Weights of a small GPT-style language model, trained from scratch on English Wikipedia: width 384, 6 heads of 64.
Each number is 50 + 15 x the weight over its row's rms, rounded and kept within 0 to 99. Layers, rows and columns count from 0. The size before them is the row's rms in percent of the matrix's.

# down: layer 3 MLP down (transposed), 1344x384, rms 0.0129, rows 345-397, columns 192-255
# up: layer 3 MLP up, 1344x384, rms 0.015, rows 346-397, columns 192-255
down345 043:69 60 40 61 49 81 59 58 56 32 45 68 38 20 41 50 63 50 54 27 59 39 22 32 50 46 75 55 50 56 46 56 50 28 34 28 23 59 59 43 33 62 55 48 33 38 53 56 42 64 57 43 54 53 62 46 47 56 49 34 18 50 48 71
up346 052:43 67 60 23 65 47 33 31 43 57 46 64 23 52 46 62 21 76 41 65 43 48 35 51 31 26 76 68 48 74 43 48 59 15 74 33 63 61 53 30 48 67 65 45 35 53 57 53 75 24 48 66 66 62 47 58 40 66 65 50 64 27 35 20
down346 046:42 59 67 20 51 64 40 64 53 46 58 67 65 19 37 61 62 51 50 24 55 58 47 51 36 51 63 29 49 43 56 60 22 31 78 53 46 40 57 72 25 51 52 54 75 21 57 43 67 56 50 75 54 62 55 52 18 24 27 68 52 72 70 68
up347 052:51 56 65 24 52 29 54 58 32 52 36 35 36 47 47 53 24 41 59 64 60 54 25 55 41 38 61 60 66 84 54 58 62 31 49 47 56 60 66 51 57 56 40 50 47 60 44 54 77 36 50 52 37 58 70 51 42 60 67 35 75 31 35 50
down347 047:71 91 50 49 75 35 34 50 47 32 54 50 35 33 43 59 55 36 57 41 29 38 34 70 15 84 62 24 57 76 68 39 47 56 39 56 51 52 36 52 40 48 41 58 49 44 18 56 62 65 57 54 49 57 66 53 54 41 51 63 52 49 56 71
up348 192:50 39 37 16 45 62 51 64 52 39 32 54 41 47 37 71 22 62 42 99 41 36 46 32 24 41 82 53 35 54 34 48 66 29 58 66 37 49 56 46 51 40 49 42 46 43 45 47 67 42 46 51 44 51 60 44 50 75 26 53 70 44 54 28
down348 193:53 64 50 40 31 36 49 38 63 45 52 57 29 62 53 53 43 59 42 37 41 76 50 55 44 53 39 76 55 39 50 68 68 53 46 60 43 54 51 35 88 37 60 58 50 64 50 58 29 59 56 61 44 17 54 67 67 57 71 41 36 82 65 70
up349 048:48 40 64 15 47 53 37 52 41 47 32 43 33 61 29 37 23 68 30 58 51 49 20 40 42 48 86 62 80 61 31 52 66 46 44 69 86 57 68 48 59 66 36 48 25 41 57 58 78 19 40 72 46 51 59 41 52 34 79 58 56 36 57 29
down349 042:46 31 69 33 49 35 47 41 44 47 63 71 68 06 30 36 44 66 52 42 51 71 58 55 61 16 57 25 44 62 41 63 31 66 32 57 48 22 85 46 40 43 35 54 54 44 40 56 49 49 96 39 28 73 39 43 27 78 42 55 36 64 43 26
up350 053:49 46 67 25 47 62 37 60 33 47 23 49 56 70 16 41 13 61 61 52 46 40 31 53 25 43 59 45 48 58 22 71 74 45 49 50 69 56 36 65 55 58 54 66 00 60 73 50 57 28 30 57 55 62 57 46 68 58 52 32 48 49 60 28
down350 050:56 45 46 24 58 35 47 35 50 51 53 32 37 64 61 62 35 81 51 24 30 20 70 37 63 53 59 39 58 45 60 46 70 38 82 15 43 53 49 62 65 49 65 48 32 64 45 52 48 74 47 55 51 47 64 22 50 81 45 38 46 50 43 36
up351 063:61 52 60 17 49 58 15 44 48 54 35 58 54 53 31 46 26 74 35 66 39 29 28 33 28 17 53 69 55 66 29 61 87 28 37 55 67 62 50 38 67 64 54 27 30 41 51 48 74 29 31 44 43 41 59 57 52 35 65 46 47 21 41 38
down351 058:51 33 39 62 51 50 62 47 45 77 52 47 53 48 61 31 38 35 22 44 72 56 70 66 47 50 51 65 61 28 64 34 53 47 48 33 43 35 55 46 45 66 54 32 71 76 56 53 32 76 58 59 57 38 45 57 46 60 29 62 42 56 35 48
up352 032:51 44 39 39 50 44 44 56 55 62 22 50 39 58 31 39 31 64 48 67 55 61 47 64 34 49 53 77 72 52 29 50 55 15 74 42 44 51 51 58 65 45 41 41 40 56 43 51 72 27 49 58 38 49 47 48 53 59 58 75 46 55 67 50
down352 026:62 49 23 45 44 53 32 52 54 48 39 65 34 64 54 57 78 50 38 60 45 57 56 68 76 57 53 28 33 62 42 58 41 42 39 57 32 36 24 46 66 70 49 52 76 66 26 52 39 49 34 23 49 41 30 54 49 42 72 44 54 36 62 78
up353 276:46 39 48 48 62 49 66 48 44 41 45 31 61 42 44 53 38 62 41 43 26 46 16 92 37 31 77 59 53 47 35 55 99 39 25 30 43 40 49 53 64 77 57 53 51 49 40 53 67 45 69 46 49 40 66 61 76 51 61 82 57 23 41 60
down353 282:54 65 18 68 48 45 62 56 56 50 31 52 30 49 43 48 41 21 25 62 24 61 17 70 46 65 56 55 70 36 45 54 62 55 57 49 29 56 54 46 44 51 54 42 56 39 36 59 65 36 68 49 47 60 46 44 64 24 54 68 61 32 18 45
up354 111:54 60 78 34 37 41 29 51 40 25 51 33 72 49 27 52 29 49 44 59 49 46 16 38 23 55 66 71 63 74 40 62 62 27 39 41 41 75 55 52 51 73 54 32 28 62 55 46 65 25 40 46 34 66 49 40 37 62 49 58 63 38 74 34
down354 103:46 33 36 58 51 55 70 21 45 41 60 58 57 38 37 82 25 64 78 48 48 59 51 48 03 50 35 58 66 53 38 72 50 76 80 51 40 40 64 32 55 46 59 50 49 42 12 73 50 72 56 60 38 30 28 35 44 15 56 50 37 60 32 54
up355 264:49 33 29 61 64 63 05 57 42 24 41 51 59 70 60 23 45 74 27 84 51 52 23 58 78 57 34 91 40 65 47 37 66 46 55 56 48 71 48 46 68 40 58 39 24 24 66 51 59 50 50 46 59 64 32 51 38 65 41 45 36 43 82 44
down355 253:46 73 39 48 44 86 55 48 35 34 48 56 79 36 58 31 38 42 52 63 54 80 59 56 49 31 32 46 56 64 51 46 58 30 44 60 56 20 63 52 45 59 50 52 48 21 48 54 40 61 41 46 52 65 48 49 19 47 45 62 36 37 33 46
up356 300:54 30 68 56 35 36 58 54 47 39 42 29 53 50 70 43 37 40 90 67 31 63 40 28 39 70 44 49 35 85 44 51 41 44 55 56 28 58 55 37 90 62 61 38 57 70 59 53 43 41 35 48 47 29 55 45 47 85 57 65 48 51 32 47
down356 332:53 77 57 06 40 34 53 44 59 65 77 63 34 60 49 60 48 63 70 61 78 62 31 60 34 60 74 65 54 66 52 69 60 51 59 00 35 33 51 69 47 25 47 36 59 61 55 60 52 39 46 48 53 31 49 54 38 28 40 21 49 38 70 35
up357 055:61 33 72 35 67 47 40 39 40 41 36 51 17 25 42 69 31 66 71 58 37 50 19 52 52 42 69 76 68 53 37 64 83 35 25 52 55 58 64 56 77 46 43 36 34 28 54 45 63 34 37 49 59 40 51 43 61 92 39 67 57 35 56 36
down357 049:56 58 57 76 32 29 34 35 76 59 39 45 54 45 31 63 74 47 34 34 62 27 57 40 42 47 25 63 58 52 60 77 55 48 27 45 63 42 34 72 61 53 51 60 53 39 52 51 39 65 67 57 72 60 71 58 65 60 33 24 36 75 52 64
up358 044:33 50 61 21 54 50 47 62 60 29 09 52 26 60 41 73 32 71 44 71 37 33 26 28 38 26 71 85 51 52 36 54 66 31 43 65 47 29 59 75 68 60 43 35 27 62 40 68 61 14 51 52 34 51 66 42 29 57 41 70 64 29 33 36
down358 035:58 77 42 74 54 33 60 36 60 51 64 63 35 51 50 46 47 50 35 55 72 48 89 47 70 61 38 40 31 41 61 49 30 54 64 40 48 67 40 32 72 14 42 70 55 46 27 65 23 47 48 50 41 54 29 70 51 48 67 42 46 24 67 37
up359 034:58 59 54 18 65 56 37 39 52 40 33 68 28 42 54 38 20 65 36 65 62 48 32 56 26 29 53 56 33 53 31 62 48 53 45 65 54 43 67 35 66 58 56 53 26 32 63 39 72 14 43 34 60 59 49 55 35 59 80 36 69 32 51 33
down359 024:38 38 59 61 57 47 36 47 30 47 47 80 54 30 68 60 49 41 36 66 68 37 54 60 34 38 24 51 66 70 50 63 52 68 67 57 43 50 70 33 44 31 62 41 45 80 49 46 59 33 43 52 48 51 43 51 56 61 27 59 61 58 78 36
up360 048:40 68 57 29 55 45 46 52 07 56 36 48 14 46 44 55 19 60 44 46 40 44 27 29 34 37 79 78 58 50 28 76 84 30 45 46 60 61 53 35 65 67 56 46 42 47 47 65 78 00 34 58 50 30 56 63 47 68 66 35 52 19 72 53
down360 049:54 59 68 35 41 07 57 28 61 21 38 49 63 69 51 63 51 77 52 84 41 46 51 51 58 92 36 54 71 69 50 44 54 38 54 55 64 30 65 46 56 50 54 51 51 17 46 48 73 40 46 68 30 39 78 56 53 58 41 42 60 67 51 22
up361 212:51 60 49 36 49 18 48 54 22 37 38 40 59 54 36 53 05 43 46 58 38 39 45 37 26 49 53 62 71 61 44 30 44 31 71 25 38 51 53 42 64 43 58 45 53 70 44 43 69 40 17 61 66 53 66 47 67 57 27 55 57 46 44 18
down361 229:51 66 30 68 60 68 60 26 47 74 65 52 35 59 41 44 36 41 67 21 47 55 63 48 55 58 32 38 57 36 61 48 38 50 51 75 32 46 38 62 37 64 42 66 46 60 44 44 34 76 50 72 51 59 41 52 21 60 60 65 64 44 54 82
up362 045:50 62 64 27 62 43 29 46 39 35 55 39 34 54 42 76 11 58 39 87 16 48 39 61 47 38 37 67 55 68 38 70 67 52 53 54 41 31 49 55 54 55 41 35 13 50 66 60 64 16 32 63 32 75 65 48 68 51 52 34 64 54 53 54
down362 038:65 28 66 43 22 54 48 45 75 39 49 31 44 72 52 57 38 54 49 42 46 66 38 81 67 57 72 77 43 74 44 36 43 52 43 32 44 36 13 44 47 62 38 54 67 61 46 47 70 28 66 37 23 67 26 60 51 55 40 61 57 49 37 68
up363 250:54 70 51 57 73 40 39 53 44 46 68 30 48 56 51 55 29 81 30 99 51 30 21 26 55 25 51 42 39 57 26 38 53 61 41 51 55 62 50 61 74 31 59 57 48 41 73 48 62 50 24 53 63 39 41 49 78 50 47 43 46 31 38 59
down363 254:39 52 18 71 53 43 52 50 80 49 67 26 67 68 64 78 45 99 29 51 49 43 47 68 51 65 27 55 14 61 35 52 41 44 44 35 85 63 66 47 56 50 63 85 44 65 57 54 45 80 35 42 37 54 33 50 49 40 45 45 67 51 37 91
up364 047:42 32 81 31 51 50 42 48 50 36 53 45 56 50 37 57 18 48 49 67 40 27 33 53 20 52 67 58 59 77 30 54 65 31 41 49 64 60 59 43 56 64 49 39 42 48 63 49 77 19 29 48 40 60 71 51 75 46 39 54 51 24 45 26
down364 042:27 35 35 47 28 65 70 60 42 64 30 39 40 72 34 39 22 68 39 35 45 35 34 38 69 15 33 41 70 41 57 35 33 22 52 08 42 49 43 30 27 22 47 65 72 64 70 58 56 62 36 74 41 38 27 44 46 35 47 44 15 32 34 53
up365 045:48 26 59 28 36 36 32 56 71 40 31 42 51 56 43 40 31 72 69 66 42 43 30 47 56 42 71 68 59 59 32 48 99 39 34 50 66 71 43 65 70 58 50 57 46 38 53 63 53 26 37 62 26 45 52 65 41 59 76 55 54 27 24 29
down365 036:51 58 42 58 72 65 39 32 56 43 46 50 62 33 57 56 79 50 37 58 51 34 69 60 53 63 74 60 40 26 76 50 47 31 45 66 23 48 69 40 33 47 51 26 39 53 48 36 74 55 35 34 53 51 46 44 40 43 63 61 57 36 45 30
up366 046:42 34 83 25 61 60 41 35 43 24 13 56 36 42 47 51 41 62 48 61 36 36 22 50 45 43 65 66 66 66 39 71 77 31 55 50 64 46 48 23 73 57 49 42 34 63 54 41 76 12 45 61 36 62 51 68 42 49 48 51 52 40 44 20
down366 038:56 68 38 48 36 36 38 13 76 25 41 55 56 42 49 53 80 46 72 42 55 51 46 38 68 71 26 47 49 41 81 54 44 60 46 33 22 51 38 45 38 50 40 89 40 63 61 31 28 48 46 50 57 85 19 47 53 11 54 41 65 48 43 48
up367 225:46 65 78 42 63 51 53 58 60 40 58 33 44 62 52 47 37 55 47 31 41 37 49 55 32 30 31 67 39 67 37 30 41 47 67 57 49 41 48 71 57 82 54 74 21 44 67 55 72 41 36 44 58 32 70 52 64 46 55 36 39 36 36 53
down367 232:50 67 41 61 65 80 80 67 68 34 38 56 41 52 39 49 50 34 37 00 41 59 75 47 80 64 20 55 47 66 38 40 36 27 13 59 00 37 58 60 55 56 49 45 67 47 45 50 49 35 54 52 37 56 72 60 42 54 58 41 32 41 66 81
up368 038:57 45 71 23 58 42 37 51 43 69 40 59 34 62 29 59 06 62 61 51 50 41 37 54 33 40 47 63 41 74 20 64 46 40 38 45 63 51 46 40 55 63 54 56 39 51 44 63 60 33 43 48 38 59 54 48 51 54 65 39 69 24 51 21
down368 032:30 74 53 46 35 33 67 52 31 67 46 21 27 42 85 66 33 53 51 56 36 64 65 28 62 34 48 65 43 27 59 84 38 30 79 54 66 65 25 37 34 59 58 77 45 61 52 59 48 48 72 64 58 56 65 88 35 61 30 50 66 72 24 59
up369 043:40 31 53 25 41 42 39 37 34 36 42 64 42 72 51 37 13 58 50 78 39 61 19 44 47 38 79 67 70 56 53 52 76 36 51 57 51 42 44 41 44 55 31 46 42 72 43 67 64 28 42 48 48 64 69 74 58 35 58 44 65 26 39 50
down369 040:64 60 44 30 65 40 61 35 18 47 71 41 38 71 51 69 79 46 33 48 65 77 56 38 36 43 53 41 63 30 82 48 88 50 24 36 49 43 46 49 52 22 24 54 47 42 73 35 70 50 46 40 58 72 34 50 52 55 34 39 48 55 65 49
up370 057:54 58 65 01 43 38 49 50 30 36 32 41 54 49 45 56 22 63 47 63 37 50 28 44 53 30 65 81 68 73 30 46 63 32 60 59 76 57 65 50 62 70 46 45 31 38 66 54 74 23 52 53 40 58 57 46 50 62 66 53 45 33 56 25
down370 053:55 33 67 63 68 49 58 56 48 56 65 47 70 62 43 53 50 43 36 24 69 36 43 45 68 76 24 29 65 56 34 40 52 40 46 69 40 51 62 76 43 52 56 60 28 25 44 41 58 21 43 40 58 69 53 32 60 55 75 46 38 27 47 50
up371 056:56 68 72 07 26 37 24 42 46 35 52 47 35 29 42 56 21 64 59 79 59 15 25 51 35 52 54 64 80 50 23 48 69 35 33 41 64 60 63 59 66 54 66 44 29 33 39 61 76 08 48 42 70 59 58 61 57 69 61 49 64 27 47 40
down371 056:52 45 41 48 51 46 60 45 50 52 41 54 53 22 43 36 51 72 43 22 52 29 64 79 38 49 27 52 57 54 63 51 59 65 71 36 57 37 66 55 39 22 27 26 41 51 53 38 42 53 62 47 60 64 68 41 56 75 59 95 31 56 78 43
up372 067:64 51 59 37 44 36 24 44 47 48 39 49 27 51 48 47 33 56 53 49 61 42 03 50 43 31 64 57 62 57 43 61 74 13 40 45 62 57 43 37 68 67 54 57 37 47 60 48 91 33 32 44 39 73 60 46 36 50 64 63 54 42 40 23
down372 060:37 58 34 53 33 50 48 55 39 81 73 65 25 56 36 43 28 55 10 40 56 58 59 51 30 67 42 67 54 28 46 51 63 40 44 51 51 46 45 77 51 36 78 46 55 35 49 50 56 49 45 66 50 45 57 44 42 69 63 83 64 56 75 70
up373 047:48 40 69 16 53 53 40 32 44 34 39 41 32 34 37 47 30 42 41 76 42 57 12 41 29 22 61 58 58 78 33 61 56 53 53 60 75 63 40 46 40 50 42 52 33 39 56 54 67 20 27 70 48 42 46 47 51 71 56 47 53 43 37 45
down373 038:43 67 52 21 45 67 55 37 66 26 00 43 47 73 54 26 34 31 45 45 38 48 63 62 52 37 33 65 63 34 48 37 46 49 55 48 68 59 37 46 44 25 19 42 19 39 57 61 67 52 33 62 47 45 50 39 54 74 50 63 44 49 31 52
up374 228:46 56 71 58 72 59 57 52 47 40 65 39 51 62 66 45 30 71 57 42 63 63 40 39 53 66 52 59 40 73 44 39 49 31 42 46 62 65 49 59 47 59 52 44 34 34 58 48 98 50 30 52 37 36 53 46 43 52 62 57 60 30 62 40
down374 237:34 46 56 31 61 50 64 49 46 32 55 44 70 68 76 69 40 83 12 57 56 40 41 14 59 72 32 20 65 37 39 55 41 69 16 82 69 51 51 56 70 39 60 38 58 12 60 47 58 46 21 56 23 31 51 53 27 50 41 71 52 70 57 56
up375 282:42 25 71 45 71 62 51 55 48 38 56 23 70 35 29 43 34 66 51 74 39 47 23 32 27 39 39 41 50 61 38 64 46 29 15 51 60 67 48 64 45 62 48 25 36 65 40 51 58 39 52 47 53 44 72 53 68 45 63 63 69 41 72 55
down375 268:36 80 35 88 54 38 61 59 54 38 79 15 59 62 50 36 36 54 68 41 40 56 80 55 50 67 48 39 57 62 44 38 62 44 16 62 44 26 55 53 28 57 55 84 67 81 50 41 43 54 58 50 68 35 53 50 47 28 41 43 33 30 61 64
up376 040:54 63 63 26 71 43 58 46 23 17 44 65 27 69 46 26 12 36 48 51 56 27 46 68 43 36 53 57 52 66 38 38 59 23 66 59 54 57 55 69 73 54 41 58 40 39 53 51 69 33 39 50 59 62 92 66 50 59 67 69 62 23 25 32
down376 038:37 32 38 54 26 61 51 44 74 51 24 58 33 47 51 35 62 62 48 41 31 50 33 47 37 31 63 42 78 60 54 84 72 41 29 56 51 42 58 49 72 82 54 56 68 42 61 39 52 62 53 35 47 22 58 47 54 77 29 47 40 21 50 51
up377 317:50 52 34 27 68 54 21 48 45 56 40 58 19 61 32 55 36 58 56 50 19 66 58 53 63 64 37 87 32 80 37 63 80 58 27 33 46 43 50 39 49 43 53 69 54 32 34 53 53 42 39 44 32 52 51 65 42 53 66 49 41 30 54 56
down377 287:56 34 56 37 63 55 22 60 43 51 41 56 38 66 48 54 50 43 56 72 52 56 64 41 48 77 53 64 25 35 53 78 51 81 63 46 46 54 47 42 50 50 59 54 61 25 40 51 59 59 60 46 35 37 54 50 54 43 38 49 28 66 55 60
up378 038:30 47 71 18 61 47 52 54 46 36 27 47 45 42 41 74 28 65 40 62 40 59 26 56 45 30 52 73 64 69 41 63 55 39 41 58 61 69 67 47 74 62 39 41 30 55 60 63 56 36 47 71 61 60 53 62 66 44 41 41 54 32 63 38
down378 026:42 48 41 77 38 65 48 46 73 48 55 61 69 92 35 48 46 52 11 61 49 52 55 50 68 14 14 32 38 42 33 44 34 73 33 52 57 33 24 52 49 36 44 33 62 33 78 43 28 56 59 50 69 59 59 63 63 67 74 53 42 47 53 57
up379 036:43 59 62 32 49 48 27 63 62 23 50 36 54 58 45 57 41 77 46 58 35 45 35 47 51 32 46 82 57 72 22 49 72 35 50 61 57 54 36 54 55 48 56 28 25 48 61 61 72 41 39 50 50 56 69 35 56 46 41 44 66 25 62 41
down379 028:38 51 30 38 42 44 35 56 14 59 85 32 71 46 61 23 38 59 50 39 51 62 62 51 65 16 42 20 44 69 67 39 32 70 49 78 53 64 49 71 24 49 59 66 60 47 53 51 55 45 61 52 43 81 26 70 72 32 63 72 52 80 20 44
up380 049:61 36 53 43 70 36 27 58 41 58 45 59 33 59 40 44 25 66 41 71 48 35 41 58 38 42 60 64 58 55 42 48 66 46 56 43 65 50 55 39 62 58 34 56 37 45 58 45 53 21 16 51 46 65 44 50 43 45 55 42 58 48 25 38
down380 041:56 49 47 34 69 60 54 30 58 47 47 60 34 14 45 32 62 68 45 37 67 39 60 62 35 28 34 33 17 28 67 52 55 40 39 61 77 62 39 47 74 47 62 60 47 43 77 61 48 39 59 67 82 34 53 51 33 73 27 25 44 64 70 49
up381 055:36 31 59 19 46 45 30 38 57 36 48 37 39 42 43 46 22 65 40 87 25 48 39 35 39 42 47 76 81 69 13 59 62 18 49 41 59 61 41 54 63 67 35 39 34 41 65 54 70 32 29 64 46 49 56 51 53 44 71 41 55 39 49 41
down381 045:20 42 64 53 39 51 32 56 33 65 68 76 67 37 38 44 63 50 70 66 29 69 39 29 21 33 30 48 35 57 62 62 39 53 26 43 48 28 37 73 55 47 57 35 73 39 61 27 51 55 56 84 51 49 58 49 32 45 59 45 68 35 40 59
up382 041:35 63 55 19 60 53 56 62 52 28 22 47 20 60 48 62 21 51 46 83 46 47 33 29 62 24 63 54 51 88 35 59 47 16 51 74 67 53 63 61 75 41 41 42 25 54 45 60 69 27 45 60 48 62 55 73 42 77 48 49 60 20 52 39
down382 035:64 46 34 52 49 41 38 53 67 49 21 69 71 29 59 60 48 26 55 46 46 39 63 48 35 48 47 47 34 33 66 58 60 28 69 39 46 77 92 68 33 63 60 74 60 29 21 32 43 33 42 60 64 47 42 30 53 14 34 38 53 47 56 30
up383 273:52 35 39 33 45 35 55 49 43 46 63 41 47 44 59 61 40 36 21 36 52 57 61 64 56 35 55 50 37 99 40 35 76 33 61 54 57 48 58 62 70 38 62 52 42 51 60 50 55 41 67 48 53 76 60 50 34 65 65 24 46 31 69 51
down383 264:58 43 33 54 22 24 80 88 44 40 46 42 53 71 55 59 51 41 42 50 43 48 90 55 61 64 72 33 27 62 43 44 68 52 61 51 45 53 60 62 50 10 63 56 55 39 51 48 40 44 75 40 36 53 24 64 68 51 53 35 53 41 53 49
up384 054:50 63 64 21 39 46 29 48 37 36 32 47 34 36 28 49 42 67 73 92 51 59 25 49 50 53 48 60 33 57 37 68 68 53 37 48 85 79 40 49 88 49 67 29 23 34 63 48 56 35 41 54 65 62 78 53 36 74 38 30 76 54 51 33
down384 050:67 51 31 57 79 80 63 72 47 53 44 50 58 27 32 63 44 58 41 00 48 51 62 53 13 39 54 56 33 33 46 47 22 65 60 51 44 26 53 77 36 60 64 39 67 28 50 40 35 45 58 42 60 55 77 50 41 53 55 71 34 52 71 46
up385 053:67 54 75 26 44 35 42 49 50 63 66 54 39 36 16 66 27 61 43 58 46 48 56 50 49 26 80 88 70 59 40 57 99 41 41 44 70 75 50 45 71 47 47 50 42 31 53 50 48 30 20 51 52 49 32 60 70 73 37 70 55 27 48 23
down385 043:60 69 70 54 31 65 54 33 39 43 60 36 68 39 34 47 28 40 72 35 62 80 19 41 55 49 31 54 37 42 39 34 18 80 35 62 28 60 25 50 33 30 21 60 55 41 69 46 55 41 66 46 60 43 28 54 67 39 11 41 40 67 78 57
up386 043:43 36 52 21 47 45 31 51 57 37 33 56 30 57 49 40 37 68 43 65 46 44 18 52 50 24 72 48 56 64 27 52 72 29 48 55 64 66 46 56 67 55 47 33 17 52 73 49 70 30 46 71 40 70 55 67 34 61 65 32 40 23 59 47
down386 036:66 59 77 60 57 56 47 45 63 57 55 51 46 47 57 69 43 33 54 38 83 63 72 63 46 45 13 33 69 66 48 24 34 93 76 42 40 41 51 52 32 57 38 56 43 46 69 36 67 64 63 57 58 54 43 67 42 91 52 58 58 65 35 73
up387 060:54 40 52 24 40 45 37 60 42 31 25 50 32 59 39 58 23 70 35 75 42 46 28 61 31 22 76 65 33 67 33 44 84 21 49 49 53 46 62 52 72 57 35 38 36 61 64 38 75 33 27 66 41 41 61 31 50 69 51 51 50 38 29 35
down387 051:43 67 26 49 71 85 75 82 48 27 28 57 57 40 46 69 66 36 15 26 50 03 56 38 42 68 60 39 54 25 36 68 53 29 51 41 48 59 57 54 44 41 48 29 64 55 75 45 51 57 73 49 60 41 62 48 69 51 66 31 56 58 35 56
up388 055:62 36 61 16 50 46 59 49 53 64 47 44 53 54 49 55 25 86 36 75 36 50 44 47 32 39 53 58 61 79 49 89 60 39 15 51 62 60 55 41 67 63 50 41 36 32 65 43 52 21 17 41 59 51 47 67 59 74 55 35 68 41 57 44
down388 053:56 42 48 63 49 88 41 63 40 38 84 48 64 60 57 65 40 59 35 72 34 48 29 46 56 66 57 46 29 40 79 61 21 96 40 62 78 95 64 53 60 57 56 48 34 22 34 42 43 81 73 30 33 57 49 72 66 51 46 63 49 48 57 31
up389 051:40 37 48 36 41 51 28 33 47 49 33 46 35 60 44 39 16 71 58 83 71 47 36 25 35 32 56 69 63 78 31 42 61 43 40 35 61 51 53 59 45 50 54 45 17 61 34 55 77 35 41 54 18 59 57 61 58 66 52 60 68 26 60 32
down389 048:51 25 72 70 55 56 54 56 73 72 54 46 31 52 51 63 58 51 20 33 55 64 72 37 34 77 44 28 51 23 51 47 57 51 62 53 36 71 49 41 72 32 48 41 44 40 53 29 22 40 44 35 60 63 17 46 47 45 46 48 23 22 47 50
up390 246:55 43 73 40 45 33 52 62 31 37 64 53 41 57 53 70 41 48 50 57 73 33 23 56 62 50 60 55 78 35 38 70 60 41 63 14 40 66 51 48 45 59 51 18 71 59 59 43 86 38 36 52 20 51 37 47 59 60 44 61 59 48 51 47
down390 252:51 73 51 44 14 39 40 39 60 41 90 74 56 91 45 40 24 38 42 44 21 51 51 46 69 56 53 40 53 42 52 41 37 37 57 43 44 50 53 44 44 51 47 47 50 35 58 47 49 57 65 50 33 55 46 55 54 43 54 66 41 92 29 67
up391 043:57 49 74 35 65 35 43 42 44 28 54 52 50 38 34 58 19 61 38 62 58 53 27 45 47 49 56 60 61 61 23 35 76 35 47 62 68 43 49 35 38 57 41 57 46 46 68 49 66 19 38 56 32 50 47 58 47 39 47 56 45 24 49 51
down391 040:55 59 80 57 62 36 50 63 51 56 48 62 43 38 54 52 53 55 41 54 56 58 64 42 58 69 57 67 29 72 17 65 31 51 54 44 37 36 68 70 25 33 47 17 44 33 46 41 75 48 51 39 40 67 39 40 40 37 57 39 51 40 55 58
up392 068:43 40 62 20 51 29 36 43 53 42 21 45 28 34 54 44 23 66 44 62 38 36 35 57 43 35 50 75 78 68 28 74 86 48 60 57 47 70 58 40 49 48 49 36 27 43 64 52 46 25 33 62 60 71 65 40 48 68 53 31 54 25 43 33
down392 061:41 31 65 53 28 54 57 56 61 56 30 66 40 37 46 87 51 59 49 61 48 62 29 63 47 26 54 46 54 41 68 32 81 45 47 31 52 55 67 58 60 64 45 53 42 60 38 44 53 46 49 46 45 58 74 39 29 30 61 40 58 39 38 62
up393 031:55 30 71 29 32 39 30 48 13 45 69 52 54 40 53 29 24 44 43 67 49 54 29 48 41 53 62 74 46 78 41 56 87 32 52 66 55 56 45 63 35 51 67 42 41 53 68 43 67 17 44 62 49 59 71 54 59 64 51 40 64 50 61 30
down393 020:76 66 51 49 62 64 59 41 60 44 17 64 33 44 22 67 62 31 45 41 44 58 50 66 37 56 26 53 27 40 35 51 66 55 54 28 50 70 46 30 51 34 44 49 66 56 79 58 65 54 74 42 56 42 71 40 56 67 27 75 52 61 51 51
up394 055:60 51 38 26 58 41 47 50 39 32 46 49 39 61 43 46 09 68 36 61 60 63 48 35 49 27 74 50 61 69 25 71 50 23 61 52 73 88 46 49 51 55 43 48 22 53 72 59 62 05 52 52 42 82 52 57 62 79 51 46 72 26 46 27
down394 042:54 80 43 40 23 34 71 53 42 46 44 43 41 29 52 45 73 80 54 59 69 52 81 53 55 56 48 52 48 54 28 56 52 53 34 67 28 60 47 31 72 71 58 68 52 76 60 58 52 44 36 51 66 26 56 64 58 30 59 44 57 47 81 59
up395 037:29 43 69 23 49 45 47 64 40 53 23 37 56 43 57 55 07 74 34 67 64 32 45 33 12 42 74 65 54 47 31 50 80 25 52 72 65 48 55 51 92 69 40 45 16 71 62 50 88 31 50 58 50 48 63 45 27 51 60 51 56 28 58 32
down395 028:50 49 63 42 31 39 57 34 50 46 61 48 66 71 45 54 31 10 36 40 29 54 65 18 46 36 27 27 47 46 41 42 30 60 29 36 48 24 55 60 49 08 35 55 68 51 74 34 64 40 52 45 32 78 50 54 48 36 35 66 59 47 71 69
up396 065:40 45 64 52 69 29 09 43 25 36 28 12 57 44 49 41 33 53 49 63 42 15 21 34 22 22 29 52 71 80 29 49 66 48 55 61 58 65 62 63 75 46 55 50 41 58 51 27 69 15 27 57 47 31 59 45 38 58 58 55 61 28 56 46
down396 055:50 57 36 43 59 50 42 45 48 28 55 31 77 56 38 61 51 24 79 61 56 58 39 37 37 43 56 57 55 39 49 32 35 63 56 62 41 49 56 64 72 42 79 40 52 54 34 57 43 44 42 45 37 38 40 56 32 27 11 53 32 54 49 45
up397 040:59 27 58 17 33 44 43 38 21 41 60 48 32 30 30 55 18 70 43 67 59 56 33 50 41 46 66 48 72 55 41 58 75 28 42 52 52 34 49 43 80 63 51 62 16 27 48 41 63 22 38 49 33 61 75 59 40 80 62 46 50 38 62 52
down397 031:45 27 75 79 53 61 47 74 44 33 34 76 47 60 42 68 41 35 49 54 11 28 51 72 72 34 40 68 32 90 39 52 40 63 42 68 76 26 48 47 54 45 30 31 36 52 57 46 35 65 65 48 54 39 79 57 31 28 63 61 66 36 58 44